python train.py --d_model=96 --n_head=2 --n_kv_head=2 --qk_norm=false --lr=0.00552 --warmup_steps=200
Each number is 128 + 24 x the weight over the matrix's rms, rounded and kept within 0 to 255. Layers, rows and columns count from 0.

# layer 5 MLP up, 256x96, rms 0.187, rows 0-71, columns 0-95
[[176 117 135 120  93  97 103 131 110 116 119 120 113 134 147 106  87  72 134 143 144 105  98  92 122 153 104 137 145 165 123  77 142 141 162 150 122 120 124 185 128 158 138 126 135 134 118 107  87 128 181 133 122 115 110 172 181 129 128 112 122 132 155 157  79 141 146 134  97 183 112 124 153 146 138 154 118 134 116 124 131 159 162 151 133 128 105 145 118 115 171  92 144 142 131 143]
 [ 77 118 120 124  92 111 106 135 115 150 152 119 151 153 114  93 114 112 105 140 143 154 122  95 159 117 101 117 151 124 133 125 158 143 144 125  49 145 144 115 128 140 128 188 192 101 134 160 162 140 105 141 128 142 169 121 113 146 130 124 114 155 145 107 141 136 134 124 108 116 123 141 115 152  89 107 160 148 157 132 138 133 110 106 154 122  91  99 123 151  86 144 116 119 120 108]
 [133 108 119 122 182 132 142 134 130 143 111 126 127 107 120  92 143 157 112  97 176 176 116 154 126 118  91 113 126 127 139 117 111 121  82 127 143 146 133 154 142 111 135 116 119 117 169 110 174 148 150 126 137 127 128 184 160 152 137 100 130 104 130 138 101 129 122 111 116 140 138 126 113 111 158 122 135 137 115 117 121 137 126 120 153  98 133 190 116 130 152 170  91 108 141 137]
 [ 90 167 130 136 112 101 137 119  88 147 107  45 119 197 134 105 176 123 130 111 162 131  99 127 157 138 189 116 143  59 187 146  94 120  66 118 109 107 138 142 154 114 121 153 129 124 129  98  85 161 174 114 122 160 123 151 107 160 107 163 133 120 115 131 168 137  98 122 154 145 120 135 123 134 179 127 146 185 164  88  88 129 155 141 138 144 155 141 107 135 148 146 116 152 129 136]
 [146 176 125  99 141 134  68 144 122  99 134 133 124 114 100 166 128 137 153 147 111 106 131 176 123 109 126 151 178 129 133 118  43 137 105 138 121 156 162 117  95 116 101 137 145 138  90 146 149 102 110 135 108 113 154 142 138 170 113 172 100 103 139 145 140 152 162 159 121 125 107 106 130 147 182 136 136 174 131 123 135 143 158 145 112 114 183 104 128 108 136  84 127 167 116 130]
 [122 117  80 106 144 135 121 113 154  68 104 135 111 133 112 128 160 127 126 107 141 163 145 147 123 148 133 127 104 133 114 112  92 141 156 151 140 103 110 150  67 166 177 110 163 155 132 123 156 130 102 101 130 130 131 146 155 115 141 141 175 114 150  97  94 144 128 125  89  89 131 130 152  78 118 127  82 162 133 138 132 122 122  74 129 151 135  88 119 128 117 138  86 118 108 122]
 [124 101 161 119 117 131 115 131 168 177  49  92 161 132 131  94 132 125 137  86  93 143 136 107 130  96 155 127  73 120 137 154 146 133 118 137 143 135 106 103 130 149 131 104 123  96 199  94 171 135 132 143 130 118 155 157 105 123 124  90 157 113  92  72 132 178 153  81 158 144 123 105 151 131 128 166 136 116 134 105 164  72 115 109 109 162  96  99 128 130 103 134 144 118 151 128]
 [151 144 126 194 122  97 107 169 121 122 113 128 165 109 173 152 130  97 117  98  96 141 155 112 144 105 134  81 133 139  66  95 169 145 142 121 109 172 157 128 121 149  79 129 172 128 141 158  99  90 149 124  89 149 132 146 163 110 124 144 130  70 154 113 147 123 117  92 127 104 133 137 125 168  88 167 162 156 133 141 175 131 166 145 125 115 104 118  85 143 150 124 120  89 122 135]
 [ 99 116 131 143 131 143 145 145 157 148  87 112 147 123 157 122 128  90 133  75 120 105  98 109  98 107 122 120 106 127 125 115 136 137 148  83 162 142 139 105 129 119 105 125 135 131 142 114 124  88 105 113 126  88 119 129 193 155 106 132  94 146 131 130 120 115 144 144 131 151 125 119  81 136 148 167 116 130  98 109 139 104 154 134 168 133  93  89 122 121 102  98 126 130 148 149]
 [109 146 148 121 125 116 150  99 140 135 105 101 118 182 170 130 126  88 142 153 113  97 140 116 148 149 114 129 139 118 105 108 141 139 114 128 135 120 119 131 111 175 115 100 121 122 137 126  87  94 155 160 166 102 121 150 163 125 143 136 152 109 125 123 151 139 129 108 141  94 116 155 124 136 128 175 164 157 146 108  87 101 100 143  89  92 101  85 141 116 147 110 131 140  91 143]
 [118 123 127 130 149 121 108 115 142 135 126 128 145 145 133 117 129 110 124 169 131 126 134 127 156 115 142 134 120 159 113 136 131 140 120 132 134 122 114 158 160 145 141 140 119 126 139 144 133 129 153 118 135 130 135 112 121 140 119 134 125 116 130 116 106 111 119 133 102 114 137 116 171 152 124 149 112  81 116 131 128 131 143 140 137 138  95 136 147 130 112 128 129 116 145 117]
 [134 119 122 146 115 100 141 142  81 119 129 128 141 134 141 121 111 113 141  69  85 139 136 119 117 144 127 162  81 154 112 139 150 144 136 153 145 155 119 104  90 145 121 138  88 129 140 112  91 156 118 196 104 149 148 109  75 122 107 134 152  92 139 101 143 158 164 211 126 121  94 121  92 134  83 157 122 127 174 135 163 152 132 104 139  91  96 133 104 115 129 161 160 107 106 131]
 [148 141 104 172 148 131 144 173 147 121 130 112 144  96 111 144 113 135 130 124 140 131 125 126 134 145 116 136 136 130 143 146 124 126 133 110 132 132 132 121 126 139 105 137 141 103 121 154 142 138 149 122  96 130 143 133 155 139 109 101 103 156 109 121 114 153 145 146 133 111 117  92 107 112 129 162 135 137 156  87 157 136  95 109 112 167 119 101  97 102 143 107 126 125  86 150]
 [119 160 128 127 119 105 107 130 152 110 130 135 145 136 120 110 147 114 120 125 138 128 183 137 123 128 141 153 140 156 131 108 140 133 153 136 133 128  97  88 132 141 151 179 116 137  95 116 127 132 129 111  85 135 117 128 130 106 130  95 108 107 146 119 122  98 104 117 116 130 146 147 156 133 104 117 133 140  96 103 106 130 147 116 149  96 111 123 121 131 139 100 146 154 114 129]
 [ 77 111 137 136 121 166 105 243 111 126 113 120  85 179 151  97  89 143 115 150 152 148  62  77  86 101 152 116 155 113 107 134 155  85 110  56 140 129 122 113 139 111 146 139 140 102 123 145 116 140 134 133 146 153 161  96  85  50 148 108 133 124  87 160 146 175 102 153 111 103 142 130 113 147 195 113 137  54 137 167 144 141 124 143  79 114 188 141 119 153 162 162 152 143 136 135]
 [116 152 127 139 100 134 151 125 167 142 140 141 126  94 138 104 131 115 159 114 157 142 136 126 140 130  75 152 160 130  92  64 143 189 105 120 182 130 152 147 165 108 118 139 106 185 136 153 151 107 103 104 111 137 157 110 194 178 160  94 135 107 166 100 146 140 155 155 101 124  98 115 119 153 160 135 137 104  84  50 105 132 112 107 117 123  93 142  60 126 120 122 141 171 124 139]
 [139 193 117 140 138 115 127 126 114 118 180 144 187 177 106 164 145  86 163  89 147 105 117  68 107 113 110  91 166 115 157 151 104 121 105 128 128 136  85 147 174  99 117  92 104  79 163 124 140  90 110 118 188  90 136 152 148  95  81 106 105  78 119 107 108 113 151 152 112 115 127 122 105 189  88 110 100 126 108 120 127 160 141  96  99 177 156  96 122 148  86  92 109 158 134 107]
 [124 138 133 128 147 115 130 158 124 118 148 137 116 112 139 125 129 140 140 113 131 139 124 154 119 129 109 108 127 139 153 115 120 120 159 133 113 136 137 144 167 135 115 106 129 102 132 140 146 123 128 135 121 158 116 115 147 119 147 112 111 121 119 111 115 160 127 135 108 121 148 148 123 146 134 113 132 120 116 122 135 165 112 114 149 128 109 145 142 116 127 124 117 124 105 170]
 [144 118  95 130 119 139 119 113 134 122 154 148 121 126 131 133 141 117 127 127 132 109 103 128 141 120 136 136 100 131 150 136 131 138 136 151 142 127 114 135 122 134 123 115 121 140 112 109 128 122 120 127 130 128 109 114 146 152 123 121 128 129 139 128 121 118 136 134 146 129 137 132 145 133 115 128 115 114 128 131 140 131 127 137 135 159 127 121 141 140 111 118 140 132 140 106]
 [139 118 114  86 132 142 120 116 151 104 121 140 103  96 127 109 139 163 127 155 145 126 129 113 131 126 135 137 100 133 110 151 114 104 144 153 170 127 106 140 105 116 126 135 108 138 121 181 156 138 125 111 157  92 113  90  93 145 115 127 136 105 140 135 138 117 158 184 122 127 150 144 140 156 149 103  92  97 167 129  97 132 118 123 133 135 157 146 150  94 102 149 118 122 125 140]
 [155  89 119 101 119 130 132 123 129 141 105 128 121 114 118 125 114 111 152 107 158 135  86 128 147 102 135 159 145 172 128 119 112 148 119 141 105 163 116 127 175 167 116  94 123 116 120 127 111 116 117 163 134 170 174 107 167 130 157 141 113 168 137 114  87 141 118 132 126 112 138 110 145 121 157 161 161  83 137 124 109 108 127 139  84 105 132 129 125 123 144 110  88 104  73 149]
 [ 95 123  78  95 117 141 131  84 137 107 148 183  95 125 120 184 111 125 119 107  92 106 113 177 126 110 124 133 167 158 171  83 133 135 138 100 119 133 143 148 139 152 125 136 110 118  89 132 125  87 103 133 135 146 145  46 155  96  86 126  75 167 154 115 133 104 113 132 157  94 126 109  99 149 146 132 137 123 150 133 117 165 123 169 101 121 177  95 180 123 103 124 125 146 141 113]
 [122 125 122 138 128 103 142 104 122 183 160 108 151 150 136 123 132 100 110 109 106 104 126 111 129 127  97 127 112 136 159 115 107 140 135 150 146 137 149 130 138 148 170 121 150 127 138 126  74 134 131 143 157 115 146 140 137 134 154  97 155 133 128 109 113 119 161 112 141 120  94 110  94 134 121 114 141 137 132 114 109 146 135 141 128 148 133 147 149 134 155 127 141 151 146 130]
 [121 101 145  77 101 129 143 114 133 144 111 140 140  90 123 145  85 120 156 114 116 117  96 120 143 119 100 137 135 116 108 112 111 125 137 185 107 172 115 124 150  74  92 145 124 138 105 131 125 133 159 115 132 126 143 174 157 145 137 132 139 165  98 143 125 123 125 121 136 128  91 131 146 141 155 138 135 124 145 122 136  91 131 127 126 139 111 138 130 139 150 113 127 114 147 150]
 [103 139 150 168 126 122 146 115 134 112 123 114 124 133 116 117 107 140 107 123 108 115 157 125 130 115 120 128 125 135 123 142 120 107 118 124 129 116 108 110 115 123 118 142 138 143 115 108 145 124 145 135 118 127 116 151 133 140 130 140 136 140 109 137 139 116 128 129 107 135 112 129 139 135 130 148 114 160 116 131 132 110 106 124 119 167 118 141 117 124 121 133 132 122 116 137]
 [165 146  95 133 151 193 111  96  72 138  89 124  94 134 175 156 120  80 101 144 128  68 136 144 117 178 106 125 132 160 112 105  86 187 114 115 167 144 130 137 126 149 127 113 164  84 130 165 133 118  88  99 140 124 120 108 128  86 129 169 137  98 155 147 116 162 119 151 138 124 176 122 133 137 136 116 139 115  91 157  51 131 118 146 117 112 122 149 156 150 129 114 111 116 109 105]
 [111 137 146 124 130 133 110 193  96  79 117 154  92 107  85 133  93 136 125  94 121 133 133 151 107 184 115 124 106  96 123  94 125  92 137 153 116  56  85 133 186 135 179 125 131 111 130  89 126 143 118 116  85 123 145 107 110 137 162 123  87 129 102 112 116  87  90 104 104  88 147 148 142 130 214 127 139 119 142 107 135  81 153 128 125 155 111 148 137 119 123 127 131 159 112 140]
 [133 141 113 103 139  97 171 115 130 125 124 130 108 116 131 177  94  91 151 134 153 141 103 106  80 106 136 105 145 148 166 113 111 166 120 139 128 171 130 123 137 128 128 142 132 139  80 104  96 157  92 154 116 106  88 127 131 128  98 109 173 105 128 120 123 114 118 134 126 122 102 129 148 106 151 125  79 116 156 118 116  79 104 125 123  98 144 141 159 188 122 105 130 113 150 171]
 [145 106 145 148 129 139 130 111 146 117 144 133 103 129 113 141 123 125 174 101 160  76 150 138  97 137 148 137 140 132 145 122 138 164  99 136 162 147 119 114 146 147  59 122 123 103 115 130 113 112  82 106 124 132 115 113 131 135 112 134 145 133 145 144  95 149 112 156 112 136 120 136 135 140 127 138 146 109  96 144 133 106 135 134 136 118 142 147 153 135 114  90 111 137 116 136]
 [107 118 136 167 138 109 142 126 101 142 131 127 160 142 170 164 103 121 160 143 152 143 118 132 168 203 163 134 130 111 103 100 115  81  81  99  46 128 154 116 185 160 147 107 112  98 145 116  94  96 136 168 114 164 120 102 119 143 168 173  85 127 153 112 114 130 116 119 151 131 143  84 116 154 154 190 109 125 115 171  77  93 142  98 139 100 148 140  70 116 133 181 112 117 123 137]
 [112 113 124 126 112 116 133 149 114 144 133  96 113 119 109 138 139 118 149 118  94 163 134 136  99 135 179 135  95 136 123 112 131  80  91 134 107 136 134 101 123 143 132 133 107 119 135 109  70 137 141 142 119 115 107 172 130 101 120 130 118 114 112 118 145 117 132 123 118 153 116 107 133 161 164 126 123 158 137 118 140 137 132 142 152 131 106 100 155 106 114 125 137 121 123 118]
 [ 89 131 159 126  96 117 122 125 146 140 120 117 106 127 102  97 136 130  76 145 163 104 135 121 151 119 111 143  99 130  97 148 143 106 114  91  93 134 174 153 136 136 114 143 164 139  93 125 157  89 149  75 120 131 156 127 145 148 110 141  82 153 161 178  81 111  93 155 124 100 123 154 152 178 129 151 143 101 124 108 141 127 155 134 140 141  97 133 128 130 140  95 170 117 119 109]
 [118 122 107  85 156 117  89 146 119 137 151 149 105 176 119 105 179 111 114 106 108 123 137  90 142 114 120 142 118 122 161 183 133 114 145 172  99 168 127 109 103 126 107 128 148 122 158 113 117 134 119 179 148 139 154 129  86 130 110 138 185 111 126 123 120  90  83 116 129 117 163 146 151 155  80 129 133 159 131 104  93 147 171 135 174 110 103 122 165 191  95 105 114 176 145 102]
 [145 116 138 142 142 151 127 140 104 121 117 127 123 128 153 104 162 113 139 119 152 127 157 152 141 167 120 123 114 106 125 147  86 114  93 141 170 140 113 146 122 159 151 114  73 151 152 146 139 106 117 112 133 138 101 103 129 101 154 126  98  41 155 134 123 169 131 123 131 143 133  97 154 109 174 107 131 121 106 134  99 120 111 122 134  99 102 130  84 107 117 175 139 107 101  75]
 [109 111 142 140 144 117 140 133 104 104 137 130 120 116 115 105 116 140 118 121 130 113 131 144 149 127 122 134 129 151 161 146 135 100 163 103 126 150 103 149 123 123 102 118 120  99 137 137 147 124 142 142 121 123 134 104  95 121 115 142 100 135 119 112  99 128 134 131 133 128 148 139 149 122  86  83 100 109 114 121 125 155 137 116 131 119 117 135 140 122 126 123 104 135 147 110]
 [122 122 121 113 139 121 124 134 142 119 127  99 121 134 119 113 152 162 146 124 126 142 138 121 113 132 117 138 119 131 140 134 120 124 124 144 124 154 128 128 131  93 114 135 116 124 119 126 141 135 129 107 119 120 123 140 104 130 139 121 140 129 142 140 130 116 133 122 122 128 141 133 154 137 126 144 140 133 116 125 151 146 130 122 138 113 119 145 128 136 138 121 144 125 123 142]
 [167 168 134 100 158 149 100 105 107 125  99  91  92  88 130  66 139 152  85 107 139 161 148 154 126 151 123  92 170  67 131 153  76  83 140 155 166 138 141 163 152 119 150 153 138 151 116 138 150 142 132  66 170 114  27 159 161 184 111 144 152 114 132 107 135 127 175 135 126 124 102 176  75  75 124  98 119 129  72 145  61 100 128 109 176 134 137 131 145  91 129 132 109 168 157  76]
 [139 127 121 169 127 106  98 139  89 162 118 130 138 150 134 144 150 156 115 129 124 112 119 139 138 136 143  91 164 121 136 121 139 120 138 119 146 176 185 102 125 143 137 126 152  96 126 128 137 146 129 139 160 110 135 113  77 142  91 148 168 124 143 122 159  99 112 101 171  95 163 139 147  84  62 130 128 118 162 141 177 150 105 142 160 148 116 143 122 120 130 147 124 130 144  92]
 [108 132 121 105 113 108  91 146  70 165 147 135 124 172 154  87 117  98 106 179  99 161  52  73 124  94  93  97 100 135  78 146 162 120 110  56 114  95 143 123  99 171 165 105 123 136 173 147 107 125 134 112 159  94 134 120 129 136 145  68 149 123 128 185 101 174 106 120 139 101 119 147 172 132 129 132 153  95 129 167 146 126 164 137 116 116 104 123 134 104 134 159 156 147 144  89]
 [139 134 112 119 137 117 127 129 139 133 137 136 184 138 159 105 144  81 129 119  97  98 109 118 170 114  99 123 115 123 131 141 121 137 124 120 132 118 109 194 134 122 126 116 162 148 101 118 107 118 131 172 129 157 101 145 135 147 143 139 120 143 137 148 187 138 128 134 119 122 114 109 143 178 117 136 124 173 138 101 127 143 101 132 155 114 113  88  83  89 149 163 163 181 129 155]
 [132  98 134 136 111  92 151 136  86 138 123 111 127  99 142 125  99 120 164 126 121 120 111 106  60 155 128 144 111 117 140 106 129 155 145 128 150 102 108 123 147  98 113 151 121 101 141 121 122 150 102 149 104 128 116 123 128 105 127 130 141 115 128 109 121 138 124 143 120 113 123 104 146 143 113 110  88 109 107 127 118 140 140 119 115 157 118 120 130 149 151 136 129 109 165 145]
 [108 135 106  86  74 134 111 131 129 145 104 121 138 176 132 182 132  83 136 143 123 115 128  73 109 161 137 110 193 108 145 103 102 136 169  87 150  87 153 122 159  78 120 146 172 102 134 150 125 144 111 125 111 157 145 119 151 140 146 135 123 110 153  57 171 149 139 119 159 127  93  93 120 125 153 136 131 125 109 134 115 127 127 134 113 152 139 151 141 153 133 143 132 150 163 167]
 [144 106 129 153 158 113 121 122 118 121 138 149 179 122 129 143 123 145 147 114 124 128 139 136 126 133 153 111 109  87 193 169 126 151  77 159  89 128 143  90 151  89  94 133  81  91 140  73 133 146 110 125 150 143 149 155 158 140 102  91  98  83 157 103 154 103 103 134 160 144 108  63 116 167 139  96 108 139 123 101 122 147 144 100 149 126 144 131 134 143 125 128 148 110 116 112]
 [161 142 153 124 119 136 162  83 104 134 173 112 106 100 151 162 107 153 130 119 116  88 134 116 139 142 125 134 177 179  95  92 171 134 122 144 174 123 167 136  88 130 108 111 126 133 127 127 152 113 154 112 170 114 164 115 137  90 163 198 174 117 133 138 110  81 120  98  96 165 127 125  44  93 116  88 144 150 137 185 152  67 140  95 169 152  48  55  94 115 107 173 143 105 114 126]
 [143 123 198 157 153 101 196  84 152 122 123 126 126 107  77 155 135 123 133  71 107 102 149 122 135 178 149 136 151 113 156 178  67 196 166 196 146 113 118 123  97  95 100 115 112 111 127  81 173 133 138 118 113 114 159 174  86 118 133 152 159 133  99 133 187  98 128 129 112 142 113  94  50 151 145 135 114 183 139 140 161 131  97  99 129 131 166 162 131 187 119 125 111 131  61 168]
 [148 132 143 106  94 140 133 131 128 109 122 114  52  56 140 102 135 131 107 115 145 148 181 139  91 131 113 123 114 117  88 114 159 133 103 135 100 131 114 132 135 103 152 167 161 169  65 157 144 151 123 115  88 158 142 146 129 115 134  98 112  90 165 125  93  62 117 141 113 104 151 176 134 126 117 114 179 109  98 168  99 120  78  78  85 128 112 113  77  83 157 129 110 162 124 166]
 [174 151 127 109 137 139 140 115 124 107 104 133 122  83 147 180 154 143 156  74 141 160 136 148 134 154 128 147 188 157  91 130 153 129 110 104  76 118 123  78 144 126 128 150 142 104 127 148 131 128 123  63  98 123 119  86 107  60 131 146 111  80 103 156 117 145 117 142 126 134 124 144  75 109 141 136 141 151  78 122  90 119 130  94 136 145 140 123 146 136 143 125 138 118 143 109]
 [112 141 116 143 116 151 147  92 138 118 144 127 103 104 159 101 100 129 110 146 158 140 144 159 156 159 126 120  81 132 118 118 150 144 114 127 159 162 117 139 116 147  81 104 140 109 152 138 150  90 120 164 162 132 121 131 136 132 104 135 132  97 158 131 141 124 129  98 118 103 123 117 148 145 114 135 157 125 133 115  87 148 124 157  96 112  93 131  98 114 123 133 105 133 109 135]
 [ 87 140 148 112 108 137 125 139 108 155 136 127 125 142 110 112 133 159 129 154  84 100 130 147 134 183  98 131 115 174 131  92 156 121 146 106 108  88 125 129 123 151 144 106 133 126 117  93 114 152 133 183 134 129 145 131  78 135 145 149 182 134 137  78 164 151 121 121 124 127 168 160 115 120 120 110 147 122 116 133 139  86  90 126 110 125 139  96 148 172 141 153 157 179 149 133]
 [202 187  86 169  85 121 120 196 151 141 155 216 147 151 105 146 118 118 123 103 152 106 113 200 144 146 188  97 162 131 121 128  74 174 136 104 120 193 159 148 134 146 143 154 151 116  71 146 179 148 109  80 179 132 104 182 126 132 115  78  85  91 183  94 131 172 155 122  54 129  90  89 105  94 187  99 152 171 136 101 128 134 117 136 154 129 158 111 105 108 127 133 172 133  85 130]
 [108 171 126 120 125 108  83 141 148 126 158 188 103 140  92 127 134 157 112 121 137 117 126 112 100 157 111 149 136 168 129 105  89 124 141 116 106 113 171  96 108 103  94 117 165 149 116  99 110 102  85 170  75 158 115 122  55 123 125 137 148 160 113 147  98  72 121 127 127 118 163 172 153 140  64 138  84 153 110 139 130 148 163 112 139 114 123 137 171 162  97  94 136 164 125 161]
 [127 156  75 172 103 111 130  90 144 128 148 148  70  83 131 152 101 165  92  84 135  91 174 150 127 112 127 129 151 156 115  60 155 148 126 109 186 155 148 144  88 149  90  98 142 127 135 150 115 117 103 142 145 121  92 122 160 139 151 138 136 163 156 101 127 150 156 150 172 124 148 133 110 124 118 150 138 139  86 116 108 118 171 168 134 106 107 118 148 103 109 106 117 166 140 138]
 [115 129 110 121 137 148 102 180 122 135 138 134 136 178 118 141 143 146 140 135 119 115 126 107 125 100 118 128 120 121 143 131 157 107 130 132 135 123 148 126 145 141 126 138 117 125 131 135 133 108 143 132 133 147 134 105 109 126 112 120 113 125 124 134 151 111 149 121 136 116 146 131 106 126 122  94 117 137 140  98 138 170 118 132 166 119 125 105 108 137 121 133 116 133 158  79]
 [134  87 114 128 122 132 161 153 103  96 132 129 147 105 110 138 150 129 142 124 113 176 128 106  93 173  81 100 127  89  86 151 108 133 120 164 162 176 122 118 143 112 145 125 110 140 147 135 142 123 121 108 151 155 160 169 130 174 138 119 171 115 129 117  95 143 150 119 145 143 100 119 145 106 164 103 133 123 119 107 155 127 108 116 157 123 160 131  81 114 109 169 135 112 146  96]
 [143 116  81 117 130 114 125 134 147 142 155 156 134 129  88 114 122 148 123 138 178 151 142 103 136 129  96 145  98 158 106 116 128 135  91  94 120 157 124 107  97 151 168 123 136 116 148 146 142 121 133 103 121 112 133 101 111  97 171 125 146 190 126 118  89 128 137 166 106  79 155 150 145  91 110 133 122  94 154 111 113 152 139 135 106 169 139 172 134 116 136 164 107 139 152 133]
 [155 143 175 104  87 132 142 116 128 111 128 112 177 127 152 107 124 147 105 130 132  90 122 119 110 144 133 110 139 123 113 158  86  88 124 102 106 162 124 174 108 134 115 125 149 140 111  97 109 168 139 142 131 108 126 150 111 201 156 150 135 121 156 120 137 166 134 116 156 152 100 100 164 103 134 158 104 142 134 134 155 105 101 124  91 120 145 158 115 171 134 124 119 145 155 116]
 [170 167 152 143 133 134 150 114 177 152 118 100 146 162 118 155 144 118 114 116 131 143 150 159 135 106 133 109 101 113 127 168 132 107 155 144 126 151 131 130 105 116 128 155 126 108 155 114 121 131 150 129 120 108 164 154 110 137 139 118 140 141  85 130 155 119 114 129 121 147 111 123  91 101 125 147 121 125 147 167 118 152 112 133 140 154 112 138 122 158 150 133 145 101 124 142]
 [102 116 133  92 170 131 160 119 125 153 126 114 128  87 146 131 100 139 127 120 150 108 148 184 114 134 142 159 125  88 144  82 145 163 148 143 172  97 149 111 119  85 157 137 118 125 110 113 118 104  76 145  95 110 139 128 129  66 139 117 102 146 170 140 142 132 147 126 110 123 138  89 144 111 109 101 137 124 108 111 102 179 157 143 117 164 123 137 160 150 102 137 165  97  99 128]
 [119 119 145 131 101 174 128  93 136 153 137 168 100 111 115 121 161 139  95 135 113 135  64 124 161 147 148 146  62 122  93 175 131  93 131 114 165 112  99 161 114 112  97 143 126 148 165 104 161  86 118  95 161 157 134  81 109 145 156 138  87 121 151 125 109  98  91 113 112 137 115 164 141 152 148 106  94  94 136 147 142 105 138 140 140 152 110 139 155 115 125 120 147 131 150 112]
 [129 144 114 139  81 188 100 149 107 126 126 116 111 145 106 130 154 155 146 167 138 119  71 113 139 119 126 109 104 130  99 113 116 102 110 103  60  85 129  78 115 104  90 143  86 131  89 122 115 165  98 100  58 112 133  54  96 149 171 102 105 148  92 180 157 131 118 195 125 133 121 157 119 119 157 115 107 132 128 118 170 144 134 101 101 120 167  72 134 134 103 126 141 130 158 140]
 [138 115  81 100 156 152 136 158 119 134  82 138 131 138 156 131 133 118 138 141 120 156 130 132 141 145 138 146 142 150 130 110 120 126 132 120 129  88 132  87 138 103 126 119 153 124  82 168 102 130 109 105  70 125 160  84 134 185 122 169 144 148 107 118 170 140 130 159 126 117  88  95 121 134 129  79 125 136 117 102 100 107 142 141 146 128  96 145 129 133 151 156 111 117 135 116]
 [109 122 118 132 161 131 182 122 131 132 123 166 158 131 134 130 109 120 153 132 103 177 106 117 108 164 136 137 114 141 126 153 159  97 131 159 105 130 123 151 154  97 117 118 108 137 116  91 110 122 135 135  77 135 125 100 113 141 147 106 117 134 131 164 130 115 122 122 112 158 140 104 136 148 151 153 103 146 159 104 134 118 121 156 131  96 123  98 114 117 162 135 149 144 133 155]
 [ 89 108 144 138 110 106 153 112  92 126 138  84 143 133 135 121 124 109 135 133 143 110 150 119 131 117 101 103 113 116 139 155 124 107 107 145 116 153 105 117 127 147 126 145 118 140 148 115 154 131 167 160 161 130 124 157 134 106 130 140 127 129 102 155 139 145  94  96 126 141 125 111 125 134 137 155 155 145 142 134 126 108  85 120 123 119 138 137 136 100 113 132 129 119  80 122]
 [123 129 111 178 200 147 134 114 117 117 111 146  80 159 152 131 117 148  97 173 126 147  91 113 110 109 131 114 117 124 104 136 167 133 122  84 121 133 136 116 142 120 116 125 115 135 136 132  94 111  95 128 136 111 124 121 146 116  94 124  84 124 196 110 125 107 149 102 157 131 144 123 152 143 126 144 130 138 108  94 144 192 160 188 146 136  98 116 121  98 119 130 147 142 136  95]
 [107 126 111 101 111 136 110 139 109 136 119 151 124 142 147 167 104 136 131 156 158 125 133 128 144 124  79 120 124 137  90 106 133 139  97 140 131 116  87  83 140 153 160 107 128 153 145 126 117  99 158 152 145 129 109 160  99 124 139 168 128  94 101 137 122 123 104 108 165 134 126 118  98 137 107 156 152 109 118 122 135  80 121 127 123  95 122 154  93 128 142 150 147 139 132 143]
 [121 146 107 131  91  98 138 110 124 113 159 137 188 131 101 155 130  96 124 131  89 121 125 147 143 103 128 151 141 132 162  97 166 125 141 135 100 124 104 114 115 177 127 133 140 119 135 118 115 127 120 140 133 111 126  89 121 150 114 116 106 112 135 151  86 104 122 139 168 101 130 123 146 145 116 107 114 105 137 131 152 110 123 145 121 120 145 122 143 102 125  68 213  98 106 128]
 [144 124 143 125 166 115 120 101 136 157 119 117 117 131 119 122 136 166 127 151 126 134 106 156 170  93 115 142 108 164 142 151 115 135 145 125  66 144 156 125 131 135 143 142 138 115 103 129 149 145 148 114 129 144 150 147 113 124 132 147 133 147 100 123 116 110  92 110 148 131 113 136 129 142 119 145  84  95 107 173 112 172 123 148 137 153 123 185 140 145  97 114 127  82 101  91]
 [116 141 119 130 128 130 135 117 120 126 134 133 163 126 133 128 131 125  95 145  96 119 127 122 143 112 129 120 115 117 110 126 125 139 132 117 102 124 139 117  97 132 138 123 131 147 154 125 111 125 127 116 112 124 130 125 130 144 141 119 136 145 143 125 128 135 124 127 138 139 124 124 114 126 125 139 139 133 144 111 136 147  99 127 148 124 138 105 122 129 126 137 135 139 118 141]
 [149 135  84 104 118 112 117 137  97 128 156  70 136 140 174 152  75 138  71 121 101  94 136 136 155 159 133  75 130 158 119 139 114 121 148 110 102 160 123 111 106 194 111  88 157 149 123 116  63 136 169 119 150 111 106 159 114 145 120 157 104 149 148  60 130 154 208  79 153  92 138 111 152  99  97 160 116 151 140 139 130 120 138 146 143 131 123 136 183  89 120 122 122 106  93 141]
 [120 116 114 117 127 132 145 109 126 114 142 128 117 122 133 141 118 126 134 134 113 107 136 123 129 141 106 124 116 127 141 126 102 120 131 130 136 126 118 150 109 128 154  97 138 115 141 128 140 120 136 147 149 123 128 139 112 123 124 133 123  97 127 127 116 133 122 120 136 140 124 130 132 136 121 129 115 119 122 157 132 127 137 114 114 112 114 129 124 120 123 148 144 127 159 111]
 [162 127 103 134  72 131 111 175  95  95 128  97  99 111 185 140 154 135 131 120 154  73 133 110 141 129 142 128 148 129 179 174 100 106 103  86 131 112 200 178 128 128 153  98 131 126 153 163 144 129 137 120 165 126 152 141 136 159 126 202 154 110 160 131 149  65 167 126 107 147 121 159 116 172 126 182 150  79 163 141 103 165 150 126 122 159  61  76 125 117 132  89 148 133 168 111]
 [114  71 136 116 100 119 140 111 109  96 107 192 149 131 131 162 127 139 135 139 112 150 112 126  69 143 149 158 146 123 161 158 142 126 112 110 122  94 121 127 152 119  94 121 102 119  70 121 111 108 159  93  88 151 123  69 138 139 150 130  82 141  86 151 141 147 170 159 105 109  82 158 124 176 177 109 124 155 122 110 138 116 158 118 114 132 137  85 118  92 155 108 117  96 145 105]]